config.yaml
n_layer: 14
d_model: 96
n_head: 2
n_kv_head: 2
head_dim: 64
d_mlp: 256
vocab_size: 8192
activation: "swiglu"
norm: "rmsnorm"
norm_place: "peri"
norm_eps: 1e-06
positions: "rope"
rope_base: 100000.0
rope_fraction: 1.0
qk_norm: false
attn_scale: 0.125
bias: "none"
tie_embeddings: false
parallel_block: false
extras: ["capped logits"]
init: "uniform"
init_std_qkv: 0.0692
init_std_o: 0.0113
init_std_up: 0.0692
init_std_down: 0.00801
optimizer: "muon"
lr: 0.0109
lr_mult_down: 0.7
beta1: 0.93
lr_head: 0.00504
warmup_steps: 200
schedule: "wsd"
decay_fraction: 0.849
decay_shape: "linear"
final_lr_fraction: 0.0
batch_tokens: 8192
seq_len: 768
doc_mask: true
train_tokens: 120100000
steps: 14661
dataset: "wikipedia_en"
Each number is 128 + 24 x the weight over its row's rms, rounded and kept within 0 to 255. Layers, rows and columns count from 0. Numbers have three digits each. The size before them is the row's rms in percent of the matrix's.

# layer 3 attention query, 128x96, rms 0.164, rows 113-127, columns 0-95
095:116117118114116131100138114107090139106120145110158123147090145090116157142154178120164136137147166152119167100102141119138139086128173158143145120125125095143131131152123134142186094104164119112091151149150103117118167121149106114094071126125107163150066143115155120119133138160113125107
104:147087107099138143058150148122129102161143110113097178172099144160129133103080098107121143119121130142123120130111165138177131092143144104096095101157158102139124119119145110089156103150096080094151133129104094144153137134149144108132149134142102132148146169093120119116112120140137129124
091:128151126118146116139133100118117138132129090098129112130125120101159129142127097140138174092144141147138093117113110146160144161140067125178149141155159132137058116105128118092132107117169108110158100103141070154151151098112148111136105128166093128100101094111106145171126113099125138140
075:168100154105148167106097162141167130132123138157126199147077126128119085133135110105161169124099131097127109091140111123134070139143117105077133120146111166123094115124118154128119110115117139130099111164129130129146111156129130140152149134110171114101121086150157132162109112112152112103
096:129101123093136138135097128092156111126171159098130173137160122113104142155131143160134117107113105170106138137081121134141122105151142117152150132164126091127166157103130093142146107115101129153130080133121140148117163121132123124092173144178131097110109128124130170085191095137155142140
092:113142108134147194119183161122114115124121089148159141124122159151117148163124116109136056134149121139107108154106133129172145111100111121169095124106097186162108127145157091132128094122136145168137120178125120151102111136161144131143116092156132143136126144163157116147130129112135143129
085:145112156104120113139147153094103107105127109171134099114112142123116151172112150149139145166089127114098159186123112135128115117098179120086103125153153106134104123107120162133130141080097145127121125131093124135143125095101156158135119128086157168110106115167121083164108143141091098140
086:150143146132168110136149104118148146176153155119151102107131095165180066113186126080145121118124112132131126153118117127142081124146074149178130122126157133115115134097141130129159116170128133111147141133122160170188112122106125135116108151153157133140095125113092107118124120151129127130
100:119139136115147155115103130159101145073156136129168124161180134172153098142127139105189134154145102202142132151092099133162130171140110156101143103176141115154130127131114112138141153140111119135099130134160125095099120152130116127137142133118146117139189141152097126134112129128136162125
089:126122144151135121126103140096150118120123151104162117133083188119136114136140177164180139169135116125139101135129101095102151127111140091103156122123103108115143116126128135115171153103115114104124209152178104158123132114140099102113154131161147117101156126150110100154119126084148114127
093:115136118129127111164155159133160150147108138106176109104135074144103125156156136148119166097124115121141174092107133107123154116130168122095140162111136150121107096102130097141127144133107088113157108129183152123116163121150189130128151132108127149137172093152179122104107122141125164143
092:103145140090111097095165138133175175130094120130090129138115152084127157124125119169154186129162117152084113088113130133079138094155106140075121140128111115110114164132189079144113138129093156127131131145129117117121137119147125114140127133143180121148132129134157140116130122154137137109
094:146125146119126137137123123107134082193143138159137097109165098149168109134148103117107137124097113131117126133131136160135109133129099134137127114122119115112135167146118134170140110071145120096112117097188144121110106117086126164116159108169177135153126117057153115144107123119106084154
092:117135142144192141153143153079116109096176132149151126127165103132100143171106124137117146096098136111168110075132149128125140111155135147133132155146130149134122119121123158165156145158135101095175152167160132112117121128134120190153150150166175124137100111127110128119121104165138137118
089:129090101147137164172128115137104132119123139112172146119110140096152137122117124113134149117121075136059136109168123101108122162138082127104099163168078107135111123130166129080107153143121124091124134111089142100128135146139125121105171117110173159147164113159112125130115103113122136159
# layer 3 attention key, 128x96, rms 0.171, rows 113-127, columns 0-95
119:129150099166134159119109139102145127170126113124153163096138109083121110117082146089104126148154163068135157126137121127126144113127178105128124141121137121126142144115145083133133149100119141116113125129116097154108098137114068158149181117115173122133087126147127177118156101093103113139
101:092145134114148148110108098114145119135155139108132070142161090105150154114181145109144143134154088095120144139093151133116109153117160106131176127129109145134149157115147158130103156100152122154147139109156117123106094108162124163126070110139187101125143100154119150130142108092102131154
092:114111128085124140101137129111131162112132157106140164124131123076098157137130134166114118135138088128138110100144112114128152140123175103105131101096156102116169099091175089134152140171127121126131098116095168130105124125118117211169168117123150128142145107142126160116124110091107126133
080:156071152124146128132168128137151154117125161127142137109144129129124174078119143148107144160108089101081123082119106142137127115170121117081140139126079090146155136167107155150164127140137129134099142146124136153084145108150156125123109125145126119141137139152142149104176066146146144144
096:133123106128117149117160094186104106110122125102139094126130143096167086119144122131149125118118161113134129153136158148155095136129127190088103134170178147086140101138131156124147143115130126123085122141159110098106118144147126116157125128080130114106118089132093097116146153106124166074
088:154141105119111141170134137094127135068106156162146122145121123171124126132132149095122101132132105168138116131135134167159146121141081147077164190127094104125090163110135113098136149135120119112138127115108109154159133116098124124107094116133137090126140128157145103090073158102111124166
081:119151103159115142154119129132155107145149072101120071114124124091114092098126117124159115121140126127110103132125125094141185109142097099134114116133121115140117141166156089128111127150130115160125131154133208165143119100083127120131104129159136119135085164141151140107177132096137162137
081:139113123120116098140158174158118111145153121148113146153146119129100105111115176158131136153113139132109129085125185130096123182095164097146119115120127114109080107104144118077106147138107085126132165099096127125118137117134153172117109091108125111132130130190122137139122131137130073100
114:141120118093126176164143113138118121115154109125112167115145123077169153143141121116099128113115166101156134116111129122140164126106152103113133158088095093120102160088142112116106126132124104108131131133100121087130084086142104168149143138102114159124101130164127153122139070083144083145
086:145119147087149147141099129110149106116124130123091142099136126142129167115088097128108124140138178159143114173169147081108157092152137145102125163106166146175133150139084155131110134079142152134107140121157115146133155106129138176157111157116129092161083144126122130146137151147098151122
087:111133132109115145153138090091137128107166141127115132136132151117126132105132120132107135145157123102113105085126129152150089136127141093175130118102128169109093142134115120161161193117114127098118139147077129131161069100091072148143146133151118121139065156141104163155123113136137136101
089:131147139157132093140162097160183123063097134107134109085104147111130121120114098110137107119116120129101127179138113135148069112145140147152174129124163134139132111151077167102116141130137122153121120142135136139095079152142142116114151155133113117163122143092106104122122177137095127160
092:116114126108169094131123124149134126105140113143126133141112147127142116134108094157172186180133143143136142146130142140080118154106128122106139084133086120120129090128165139148136124170099128158134114195150132153151165105131107055118108146121129110137132155170129085128134130158096140114
097:138094153139093092159143128138093130120109127124098125125156111137151140099147128166184132061121155124136131130133143120148153139105128139118142106140085128137131111127080171094103160144104156123097106158123151138126158121134146041145128128146108103129135123155088129134096159144092144113
081:094165136098097124165104128117165073164135128153143173109151130124137154130108133166120159139094073135111118131156109134142101116147126141103169137100174109130105126123096104130167107143123153140094148137160122100156117150115154126142107141086127158168141100142125153133154116151180107135
# layer 3 attention value, 128x96, rms 0.155, rows 64-121, columns 0-95
100:143088140143068112131149139145164128159141092134062150126138155116146125139136159145123095136099181068151169121118100150179099127136123146125140118144103165130136118146122140119150114143091128129134094141088092120128148117104163151108085123131165101137102137164144155142124131109115125121
092:102106162160144160140185114120090141100097162116135126120142076130143143133149116115141125136113075131086152180098158129124138113106142151117133134101176152136086115117098114160108138183104127130130126146116147090136103144108133130131121165123118178117143111071127137138139128123120083140
108:126163121130088144117110115119144132161131116138116108141163177112126131148117125131171114166165137115141167134089132145151183109142117131076157081184125123133110127138128103115125100143119120152114151168139126143127121129129110097126128126089158172135100142106172140125083154079109118081
107:125127124107138109109167096133126136121142147130120135135188127116115172161142108154140118092099139114153131143148129189115104078132148116144125176143124121092139089123137158076148091103093157086101162113113083118152113155140130119072122145136134113093119146151159115121141128148157147132
107:113134106138098075138121127162154155164106074135115087076105106158140118136140093139180132146193108131107113142175152131111126119108145154075132115108146107121148134181104127108154130079099129136130110157099152124130103128111108136109142097147128102132133110102100146128120100129115137125
096:127113143147147203126176135141168117105146136124106164163131141114159135116109173124155129124125135124176210131085083115101155123143123144143141123128122143151118127138097141135130135098162108145119087152114148099139158127150142139139095129109107151089128134120138134151162094085135107121
106:144098108105124139171146159131156138103107086153177097133137101119118072112135138129116109089119082138143132100115129166128130119066110127101111161150143103134174135126136146138094091100135098114153142115164137121131104139177116149125145148102087138102134107141072145138146112146134128099
106:117121124109128122113161162131062118109187150143150136117155120143076134135117131124144112110146106140177132101087124132123114154102147140149122181132144126080136132085117117086160101136168132113100131148094122148161143118167145134119106166092132115102120124098111147131137132184158123141
086:143113120155131141200162098067146084129120153121141118129109159107134103139180131092107124109137118165116110160157080113126162128084146116143137135097127158146132107152113145160133109138124125131126143115086119165153176130115113101116115119142125139117109162104120094127165135148126084162
089:098100146117141139119106115121093187153106140108132119149127119159114130142125118073149152109141097137131136088120084117125132095139114127093093106106134145073098133139068135048095136115123138148147139138160140181095128130141138126112114144153107127130128142120151126156091102149124163126
084:126117101117193121164095077114163102114154156128136141121130132139140129133171150094106136114136128150121146108143123103141127136142141139155122122110166134116137174140143113131113124139122126161124166118115163159107176098164111100148074130116093108143132148161161064109132114164087132163
103:113119104151156148156073051101139126154161103154119112127132126144138154114185143079092137125135116167102183097183127156117146092139098130184117140126139118134124126115127141121155125128112136155107123154151154151140141131088106108109094136132105147112124155138147113146133142159127122127
094:116122109169123044157107137105141118126108138089133071133138138155143134164136158191134152178127086117154140154149126129101134157133170136110169066119109127138130093111129129122146124167132106150154131106119132136091105122107116137115111101116134115141127175108135109147114143133132114135
086:096131094119173112093104117164122141153145094111117116177131168122132131108141176113136151125150115146107178170132160153109112175108144155163165115140142141115142140092155128131126148147055132163148152091128111107129116151152107102108163126119097120132128120136132128102134128109138165163
117:156099108120091163176107105120120109124135098174111092128139168174091092117112078144122120119128122148171113143114107130149146137143100074089129088166079139136164113125150127119136116132126110149127160129109107127158121150180110125139155107091140083114149133118133112127125134128094117110
120:137134158092158133101125153132152160112108156148123112131210107135133117125118121150123140125113135142137142121120134140133160164136103135179138153171149067115136138088155083088151122127145132126112161137122156110093143117133133089144075147125151118140123182158135132135118148110125181103
109:099116114121132154151121144153104125111154143132145157142125129143124121038133135103140102086150163137134113115133133131144119122149117102125118133100074137108142114091137163135114080115108110123108162173123071167134088175108166132085127135125160123155112116131140094101104110146112124100
092:118165108134119144119126117091108149128153138088127075144112128154118148096134131132137149121157113137181131172187122136073146121165098093146162171118113106082140087141164134130181127093134163137119126158141135132144117158116159107123144106154146104164100138118112161116139143122118123114
092:087148116086125163148109129085107144137126126084130157148141149112097172096102097094124115127097126100140134139170154125124101095152104118130163143178138112139110078112122133130144134128127144110176103115095150160121154128151172113152095153148106099122101154082155115137119159155121133117
091:160126127110152133138155122127139121155134156134156093119142144129170092164088138106143128133097146134122116128091152112094135120104070123129134097121125132085117166166147149136226106156132156142115082135128165101107131111121145129146151108166115111134141136178138119154129107118135139152
087:132154132088142129087092093119085091132156146146154120145144134088090136152117084112126130136122134136147136123104114113111135105177104085120107118127120118141105103082133129129160147124132108129138110116186137163156102108119151100112153120119095173078112136105123138115119125187154178135
085:086118153135141164095121085120118170207142120155151146118127117124168115152181149147116151139112129106125168105150101164108131117120130115178099183167162118111094144124150142125119142167167145116112138137168113116118121128109108118119133131126149174129143094137125120151123132087138122125
083:145126150157126095143091175071111171149127123096144115139102125153130135133133094110095141133103135117141072095135098138079156123122138158158148111094120135134111092098094140147176144136162093126091131131133126163152141132095104148132131133144099122185155092117122115151114097127153124140
101:162115147169121125131131113093121115133165118097133138168121154099111111124123153106117151095143147133124148128146086104169117117140137142188118133139155109110146149122142110100143067107160156170128126087151165154168143105086130127119141147136151156088082184102135133111144152127130148132
098:104125099117116141090140152144145139109124121105145086090057124159114126122128156157127107173183149166117163088117093122157119126101144135090114171121120099146150145174090118136160128117158090138123117166141126124106107096119148150135124142149127108108132118161084132134111145158148117143
084:142161140125147146113154152085133206151140130129152129139127094096131112167160125122135131096089128133160148155100124177107159132107119125139154175129184110111131142171142110169118128132115109120074118151155120149119139122129126104143138123144122157149132066128129157105104127091136096127
087:159134102126117101133072126152108149095132144115138168105117115125140150122111135146140113127145169104128102107154135146135100147167176185149115115109169153121125111122169152110131112125132097160156129100135116116147128108147137192130125114116120127129125068130154195110142139143173099106
107:127137121129178118131073148113123109113130131142123114142114114055123141141123125097118103143160157065162125115111148085150125142099082139126109107160125122083153139145177125110104115158142111131146111138112138149129183089126140121137059127149112143146104154145123116099154139145132114124
109:116095118060113116155109118120120105121135138128140095124161155152147120084153109134132097102106181127129133121158119169085084152152116102168165148145103087150075120099161157119159165135158152081138104162106137127132113143140126112119105112146110140128134133136134119126167112154140146145
102:088126145139139083122113151120137179148118152122148146196135127136131104133184144110161150088110140131145136120139105118114138139148115139141173072087088118105099117079130134131160138131112137131155090136121116105133137102080137124150179151126141100128117142108103089162156110114111143148
097:143107133117149124162123096121125161131096170193110147110115107125136106119129086164126108156150153113137116101165089126145105129102110169110111165134106162131122095143133162115118127108152092119103141084087091103158141141152156143154121111157130127096089092130118121162179108129141110120
092:106108138116119145120112127155090145135167100167134122122130126111130101148110128142139141134092114095190149146094146140128127134138117098085141082142131142172133137111116153064142151129176096135160093158111140141091122098152130138119147105092115189118146133111121176143119122086117108105
083:141110106144152105160114118150129141129160101148142133127120172125142126097110107136181126120143126164122097118138180160137145122111171127111131095097111088146132162115128140114121119111146117116106136112127142079155090131152084153137151140073141147083158081080111116114148125097137074145
106:084115135142130164128139167148125073101126139098111127076142127126113102168146108134132123140151130141128091156106111081127129110129173131125098136107151155142141148177109126123141150122131173137152144153073156107124139104106108153094130165164109109137139149140058122087132140115111141116
086:138115149114146107175115109128117117100130107154084116094136095104128147103094102140127140113124118106174108092197091106126125130142152117109119109124149079147125117104112161112150139145133066115098128140145110143149085123097148143103123100079089136150090127093139154124165122142113120109
102:135147103151153170139122164113102145108121169154094166102142155133121104084111106162144108155100121141149115179157143078102111174131084141131144121097131114141139130081145125130119156130112116141129105102095105097134128125144153148179083108124110100134139123118130121108173168101118112107
093:145131115153114145140172137117147157166102151165106142138113135107161102126146141132174136145126077107145109176147098129183145137155122108116117150077113156132139122124119119134071182118109122116136103114138129130121089129129170128112098121140164104150126090105099151144085104114110084136
116:145079163174111154132155134110129149146137076128124146103119122111145130093117107117095133113107144092105108128145111119170086102097116140137061162107139130107168119132124126104140057104153121111122150092108149128165147131087139131116085139133169155095109123117123115129156111115133114126
107:120179107114143142123111105115155154109104154147134142178120141103118151126163138089137137118108143089145108126196171110159137092130100174140130148175116114103137154110123137091130139081139134121142105119122153122144172094154128140151134167118140086163094138162133098142122123127091136131
090:128160075096156133134134119085104121126115178132151148082121159118112122098156143147159093130162125144137155145146128141106105118129102148101150141110141091133087134149149144104079150151152106139143112120118089127121117126180145122154108088127087156106117086108169131108170133109133091130
088:152149103112151121116118144092144119162126145122149105104195110133122126112131143112135116153128099138132131130130132132121137099106115192180089158134161116117117131114118120145136125153159065129108150155135130167118118136110118132100072131126105135183121099139168130164098097122177083138
102:143116122105115096112162090109127113131107195129162155162128084157129086162105106136116122109115156135127157146157139165147127123076126113130132097158117116133103114153105138124113122156138154121147096132124084174079118136153119166173114120162149142137135178104159130128116164106141127140
097:153118126121146097094111171138152157084117106112112080132145086155126162088122137119109120101120128163099131108082162175126119124135100138125121114061090115116137111124142105141117140125103097110100128180146118099103129150086108117109118121118129148135139095176121157140126097129169101140
109:207147125123062119167118141100148137110089161106146137109149132142118134128116136119132124111109130159101080088126123106115152116164134143130140135141132137143104120151134135161087103096156133133147124112134146126119191119151120145165154113114141098103126128143149161175146150168156089102
111:148107120135141067137092142151156164092146127111143117105130114106097119133146137165113121108085142165162121160131166135131122087117138143151146133110120106174175142133106133116120118076148066161161085126120131119088147075117112157137151123112134125088140142141104141143140136131152100123
106:148142114149122080095127135116153099150127142167167127118147108123121131183124121120130131130112100138134105128071119157152126110151134122143127112081131134136149136136154067152112126104149152109101174135114168131125126106116109081160105161158125086164184136163146075120142110142138121142
113:120140143118111101142143147144147125177165117105108152109186142138104085156152091164134081129131109106114115136112124083087113110105099138139152145150182135110132132099131105151147116138061173127135114135143094133144109128105108131101146125123103125141140150124122094146090126136098187117
111:149143128113095164119131112082120165120128135135130124122135157139120109135144128138127107146064167125111111145170099108166129147112120133113143105152169102180130152088098128116195111153125100108133132114144108151161101104103129141144146153141126147138141149132179129133126196087126094125
086:124115118143151133141132087159146097167114100164129149156110145107125120131113123134103123134148074143112144137109126133145142100112095078138085116128074156140166102114130099119077145112105105141158114088154091149109110148138121102113103097127143124084164157115138085153084110149142156143
104:077129102139120152062085101121104204149139130096127135159136151119140155143124139137133129119115160110131116148156133127106108095156161139146131124171139165105136118130170114101132134081134152129151158110092109138142165119125082124125143152148142112104143141145134111125118184099171128119
109:118114117129085087106148127137162108140137141126176136053137103155147090145151131189110145130125133154145125135135098116074124128126181112102109140092133134166132112149115129179128113088162096130134150125114123148105123114131093120137145077085144147114135108121093105126134097132126138114
106:166094161111186104159147096084147191128156160137081151144103114105149124131125117116130110104122145109132106095142082099162148139143110108109181099090161130116135123127137111128156127148108133113106120105110116135164150107127166100138106135158108130093126161108135114152133136139101110163
098:120104166154170088106103129152131160115144120133125139118068102148129186129084078131112141123159167094116105121108114123156125106117132124100155095121106114103127117137084140116106099160127144151106160118154129100128109123115123134163166139125121094126147101111135068103160090112104142134
102:106155120100138099114144137127102112128121119131140136124148132124105128147175168107144126122106129159120141105125155102083102197083114133081087111087131120063122162130138121129165098141062128091134110101125102145145146134146160098133104115135138131113106135144150122110141146168132162153
083:140102151140134109170104132113094194133091124166095067122161119162121116143157071163131157142103112133138100153145158137119123155129109119136112171163100109085131148119136120072104145118125123133090129102119158119125129140147113113124108110137174106102123121110110130134092117151110161118
111:124149111139149124141144100114103116105103130132151140140112088161103146107141134117096124138148101115125144124157169140123136097123102158136131129148128123117168108104132120099182080103122106152131162102098114154163115161164165120143103149168114087147152179126184095129112130157098176111
104:126143122134128134165109123132123137123141121134139109170110142149135110163108103149087133141099099123124147088075109132111085149125122124124138158145137172145126146127141104142088146108139128122072158123160142162083147129155090103158127099112086155166137113187150080138103101158112154143
097:090122113096154122137136128120107120120144126110120137055136118091116167082090151128123119114121091128153113135136166147127086062152125103080118165091139112103114128172143125141090132134144136109145132134118148119095102139145179099127111132110121130128076086099117146111132117132109104098
# layer 3 attention output (transposed), 128x96, rms 0.13, rows 64-120, columns 0-95
101:114117163147122135114100139125157124143158087136118148100154128137133107108114126171114101129109178118119146143116153173099084108154138119087131127118129132085125098163155138175088125144127142150134111179116132068126154114112129125087146099123129141122133116189142088130118083119159136155
094:122143114131153126123161133135127107154105149087144099144126121147125134155132118090139103116126050148109118158089121137140105150143053148142145122137156135158091116092124134146112145119174129126138132167108119123160097123124139103122166133140101113134124149068091160140093143121076151139
106:100136173163149089123126111103161138126147136157129121083157149103136101153138108168157123129144094145105109128139094129115156106117150165124134141132137176152145134132135100147104127169109141116120155152154180105114083129124149149118144108086134156085136092123158131170120151078168122111
105:132133114133079116091132088137144148121123130156141104158171138124129110122120128146145174153133119140135127173132156163127069109135166137173138119115110110089136111162147152136119095088079122140121148108131091135094158082164135124096082137119082152119111128141131139100141124143097097158
103:131158119099087138155101154107141114123132084173166119088098144152108102129141127150146090166123118162164158089146133158116180113122144118165142111146129113115150101166113135108149132140136132124140092149155180104147088120106087125106136132137120106108133098149088116141180127146128106127
098:111123156182171118132158102138140125125148110117084127127129135121146163115102175157114159110138105118108149155082179149124113132148113159141133151110127138085131156148172118108114137108179086157101130151098115093150116151105133133114129122137193126124132089134136112155118132078103142133
103:123132148080059133159160140123145119121115123111136136133127113108134109110131119075098138092160125098160129084139124115162101075103136113151119168124095162109149095116148161110120118134134063117136136105143162157127114104156137164151122140148158128128103114117128099133161123128073146135
106:128138136098129143095132141125103095149148117130161108163165152154141138150106130124140128108149142118154137145146157097123070120137162137167115168114132148088121135110112145107151108093121089123080122167104115118101152124156177170137090150163155120131106127075143176143144109165114126151
085:203148100116155128139132120130170173140148129113149131127123163195141130118102120110116148147104152134076141107090129148137114116138103096114151092132127100146122125110102134153103134125097068085090108165107118136131112118125114119160124130175152126131112169110143151113107152093119125138
093:107108152130135152128101130094097136109143160143164108094127116155130119152140151109128132110132086137141108124160104137137104116085110164120169078127145155075144142164125127083114120104168157129147133120138103139160110152135084149090089204122130135129154135090144145132102110113139105130
084:165137098122204152161125100129164113144131154107144139150121144169148140146118147140133137101065115111127136089131144110145101105119143092158128084123146136116135147129141151095133161132106103106119167137111124169143146178144080091154104101139117142115099128155137151132082149123111135124
097:149131091132156120142116062107163158159165117126137095155100132168145138133110130111112151152081115140148160105123115155109112114108120146142107098117145140154157148125100130142162133160106126127138129140141134146144128140146097114154047160135110139125133111136155112144066115080087132105
098:118151108198111107102117168132153150110113102125177134135139145136111091156114176145103113137118116136106140106131115133130130138122162178124131119163145167172126131117086131159134141133116144099129092155142135128140145135115095130135184077106111115107151171154161147122161135139179114127
087:103122087103123105111134126136114098152132126127117104195140168124136121099171176177120136153094103120131126135130117148090157139118147122172153132120128157150116141100158172121116172172092130152158157118105120149148075152113120105105136116116096125127137137167123149143139122140150180143
114:117132118122095121139131129132112176135144132162137126099140164118114096106097094139168100106141144100130116091134072093144123121147175153099103100146094148090134111116143101138117121185095098107099134101134130138129114129164124175153141107107162117167108127135195114125143105115113129154
106:117129156129128113134132161133137125127115127156129129147159100056110113144119142154172155122138097110134121133145148103137108173060144143167097158114142152118159158149167121167139112115158140126092171087121156127099172132118132136153110124124151137098102125151089156168106118151119159126
110:124135137135151167149137127126119136078175167096159058113151155122165121087153102149136128147165154144126102118128089119104134129171133090114113132087104123112131126131136130136116135147112093129162136166130110174129152134144158148122093138118097122154121102108156069092118102132105140132
089:125127111124103109106113132128116163097127117146141084134110157138099115146112162149121148211139141096137129143143117147096197191166136132119119127115102121108155135154101143152128112110098142152120127140153129131082087118125130142184126123125150086164142131110137128133135114106084097108
089:111134123152093120131128129109083126105099128144143123152130155140186122124085153114118090151123109130110116137135144148086103134158136155080136104120098153120108110160102075120107081111134168126145157129121108113110108129109135105171137129102124161168104118117125192116070140149104109116
094:151125101121130147129139129138148125154117135130132156110096098118078143184118161146100130147132178172125123146151138144123133119102122144130130121121141135096125112117219121099172105119182169109118129112098126141130100129149109169132078087136131096133135129151081130139133146148150156133
090:084126105145119127072136066085113125127146133151114117149128135104126150138141157096132125152132152130126108125153137107145122111138121196121149142145127131114156160117119091089175118117108133110119133117130085155146112132142177131141086192116122168163165133084147162111139147129145126114
084:119099134121114131124125082103159139197122146094087105131158082138112110176132110131115153135133124117142156140125092145105133140096126110123107181109153106193108151137107168121127142117140152128159112095133146114110134142120144102127089162134133126076124121115109086146096106089101126112
081:172112122155118114104059159136101152148108125119138124123136128133148136145095124095105124151130155143109104137124131128121165180096142157090107131121154155165146141133067159134164128132143107132133073113106117127155155134159119147113104138164110087147118156089113102103128128135148077096
099:153097141135140062110113116119123091120178077142116173150127131144102119097127165130103174128140157104095139133120151131143120109110109107117134097117147107133142159141129125119126093125103133145078124107145132130121117114123130136146098156150149141074133119087184187127134157081120122150
103:143119149151149180146148146110172110091144148113152110089081119146138140123129116135102103115095137137170181105173109126129147145139117105136124159162114124130129123133090118083164137130133124115129117172167149100115151090127137166117144141186135131119143093151099150150150090151136156147
087:136120158090118075119112131116179116164099159099102104123134109113137118191124093147128147140105128100150101165112150117120153153101131081128144163100123137117146133128119205130084134126123115132138146142119150133130103124146153114134147154182136112127119124090076108157115137115110109104
082:105104104118105137087086108123143088101116092121094122142126104157117141104127121128078154131141141117162101106138154080106158120169154106109105090088125145126113121110111173111146132103097122182134110144124104080121165129150141108092119111113089142117136110121158134131152150164150086130
104:138137160099162147119072124133160097158117089127137125132123129122155152148100092135100129151190156090126110121151160112114091052127120109138102102122132153116130129101151084125123136139105146100145178155141126136119161147080127126139113087150130132153125140141135133138098127115153149083
110:150154129153069148156134094095132169127122142140124109160141163126129121125107175118130101149121183131145148125145140165083094167134159152140106128098111131145083141140163136160156155078167145120134116109096120134094164139158141130142112109120136164172120126127116124117118112162094138103
105:133123122128133105123109174131114163121110098149133126133108125175124104106118166150124110124144164134105109146135151175102121148153105136103139154103140148149144198142137141122149135146150142119126107128066098138157121204113109126143151161121102102113184140114081139094149131123140144101
099:157134107106141189123103092127133171153127094136119114118119108166137128114088090110115152163174155092108138102143122135123102085151078127090097142128115131127127128136119125118107124079101115134120109086120109072124183136161115110110154126140132145141109109133119104125157114154080135144
100:041123141139083107135100106121115133150135119122105107111147122093103106151112145151103090095160133120139140110124155114129128106138161204093120163113129146096114148122156135106138129126146142128121086162134173115138126135106130154107166138128182137145156142103139094147131126113164142145
079:141153091129113085169143126118145147134122085119120139120113156130108134085132089146145114105130103135141128149109125116116145103122175135160122142094120100161083148093126143091154153175093119128141084099138153121140133133158131162114145104114129119099117099070165112104164186129112151144
106:161111145135168171115129144142148107149127161140140165128127135123114119101139127127143083128106126168131143096130147148182134127167153129168137082145142080110101107146109082126159127098135108140083131156131113122089100099096126153128129153183146087124111150127082150127096138104138121152
086:118166147131110149136075082107099137094110073157103123168136121106136128122080147110106117163133115092140121108117136111134141118114116158105093135122146109124133153152090129134137118132145099139132073156183129136169146129151158150150134133097114142149096146112165108102151140109093117179
097:123145099151156158128153154165090135154084106150101142153131150122157135114101121175135121172144106101137109096136123069130133156154115125090116125099100098117115121086117110147077134147130132132129119112120098108132154140105144163181167086121142101155144125133135133143111150165091167126
097:077116091105149132118150173108144152126120102101130150069142124142116127138155120117150115155116142092118112152098111121152130148137148117098185137115107089127147137130119138133062157121118138138166069157130135102149108126117117131130175131132153121134134148106165055139092126127112134118
113:152111121121112109150107141131110083159136077109141143093139114133116146093122088123111154140164117102106148129109140140130096103133072085095118112097135074094125103144134116129129082140138125122128114113157160106150177086109136112102080129152136129104109118105143103097145104105083127159
100:131091106105143126158123119178110128121088094159106130136090134162138124124111106110128142121160146116110104133154173153131115104116149116112110151096085130137156164171148127096119122138102151150122140104127153110075114173101062118151112117097115145088115103141104109128089135108099119092
086:141172122129136168127137096118133153119096161121120104134117163158159138152111151163100144142143123109151150099165126094101120105150133130123144118091098110146090137104118155122060122084143134125142151128135114108118145130144137138150179094116122181134138108103121157166134175139079140084
087:157117084158159130101116137127157117145120158084156117135136105124164154180127134129106126147125124170129129110124110105126131130089161149162104159091134158159146144123120152161112114117193102127139119163156164112148149115154125137122081101124102147099080140114108098157103128133109108084
103:157145128135090107122148105152143162107173154150120113119122082110128089160104107145114130088157163155090141136146123106113078123090130117106124147147098133142097103160135150146093140077177155103131124128122100135122123121100091110132181130117128154111149140105128163130091138155173120120
100:134144127126133105143106176136151136104123155101153104116086111097122172106153112132126129110117107127170125158123142133107131156129090152163126138106133157092149144099147148181153133150160124143149155150134143151160182115164128128082132121129087119176156149138097087114157086139133138092
109:161105140112107117146144151109136166082102136127117168106085092182122139129119127066124163088119139148137102108103134101134143126138106112106132095121126166114139110102119117154109076106120116128077131085123133089095151136161114125150114124104150138111129119135144164124157152147131073103
113:116106103167099089132109149153178145099127126099137110135085113135119111102113132150099092080115151150158153093119181100149137094121148153124104148122100134092148143122122168133116111162103123131102102121140146102114185117118088133125157152170141134120161130129096149108180134143138125120
109:155124086117184089118124149139118150137096149125162165099155099122156149166138133133170134094086144139113130156146136137178098130153170088176124100141147137151168146123159107110174132112115134093121135112112131166156152128158124108148115101163119127111122139141123136135141141156148100090
112:121141149154110151098136156134145091173146147158147189152184147139140085132133151148154080153143129177138125094130110117148133105093130148140140159163153127125171086137129144142089116151138112113137147109095121157118104114147150152151091137123090106118123126154089154111122156144107111117
107:133094130165093096133137108140124131134091108158091152120127120140133100125090097149098117129116134139120107103145089106131129178116133116043114132114111102186104143120116150128128112174124149101121094155153153109135143092135134174150151108128105157097139140122119147141100162139131156172
088:077142080142132131123159134134132142125181132111151126104158130110139146105156114134153135112151123135113151132107087103149102076085134150132149117172107110128175119108139078108098142163112120099167135097121096166171127116107105107121096154116148147142143136158188112126120120128154134110
099:123059112147107074130115104132126113159097135153101114126144101140141113105145111182122151145152106142128117141139119154087138136153144131126130096094111146129113138143108101094142126133062164142107156093144117121077130127091082099105100138139121113094138120149116174128114138125160086127
105:144138107157112140145158115112146128125125169110134116100139108122115117140154150136138128113106134150118170059122130103152163136152122115134129187137130108116140115152084153123156130104142068087089094119139155131128148135115137084137131143137152128090139122138098118101214126134140081126
108:133148148104143121135090126098147141135126071139121173108123114155127131119079138141126127143125142077110114161104150129109092125123079138082159106131159116101135153140131143099117121130084134107124130137102099144171162134161109127146169112160121123163115153121122168113100188144103155166
098:144135146114148123120079129164088140104114129142145102102121125130144127116089099133143120110147090117115121162153121115140145124126112104120114099170153127118110119159136139088143128178130170127168141066129096131156155152125119121086149130141054109152143109116113150062160098120114140134
101:148167138099127166123161133114113083148105116142153119160112156151124148151161122151132152148106129125155107115161125141094080105126092076144154130113122113102125125096130139127142121136127124078133176171108097163154119158117150115146088132090114136119159143159101145138174133164166156142
085:118124132109088126137125156112129139174115109141159106129133150112075088163132088099193125152140123091159106126132113112143099134056145157138121108134118136104136119126117131161094129131108166128116123055137141112100153141149084133118127150129155113137104131107140102145131087152090125128
108:122136104128123152117136115173061101100143107140172081150145142115151116135117140131131168134169126138106136112153121123133102117127139120134087092150111143153176102146137114100146091119108109125124167122123104167149129106128082108159102091118111134112087097160126156172116154169093123137
106:131130134152168136170124116132131123164130189107129157151168134126155130177131128102133139104099114099130124119140116120171129121095113128130117146168149189132165122097142137094119183093112116119141131090114157182126148146200128119113129118146140130150121124151163100131123100147135100121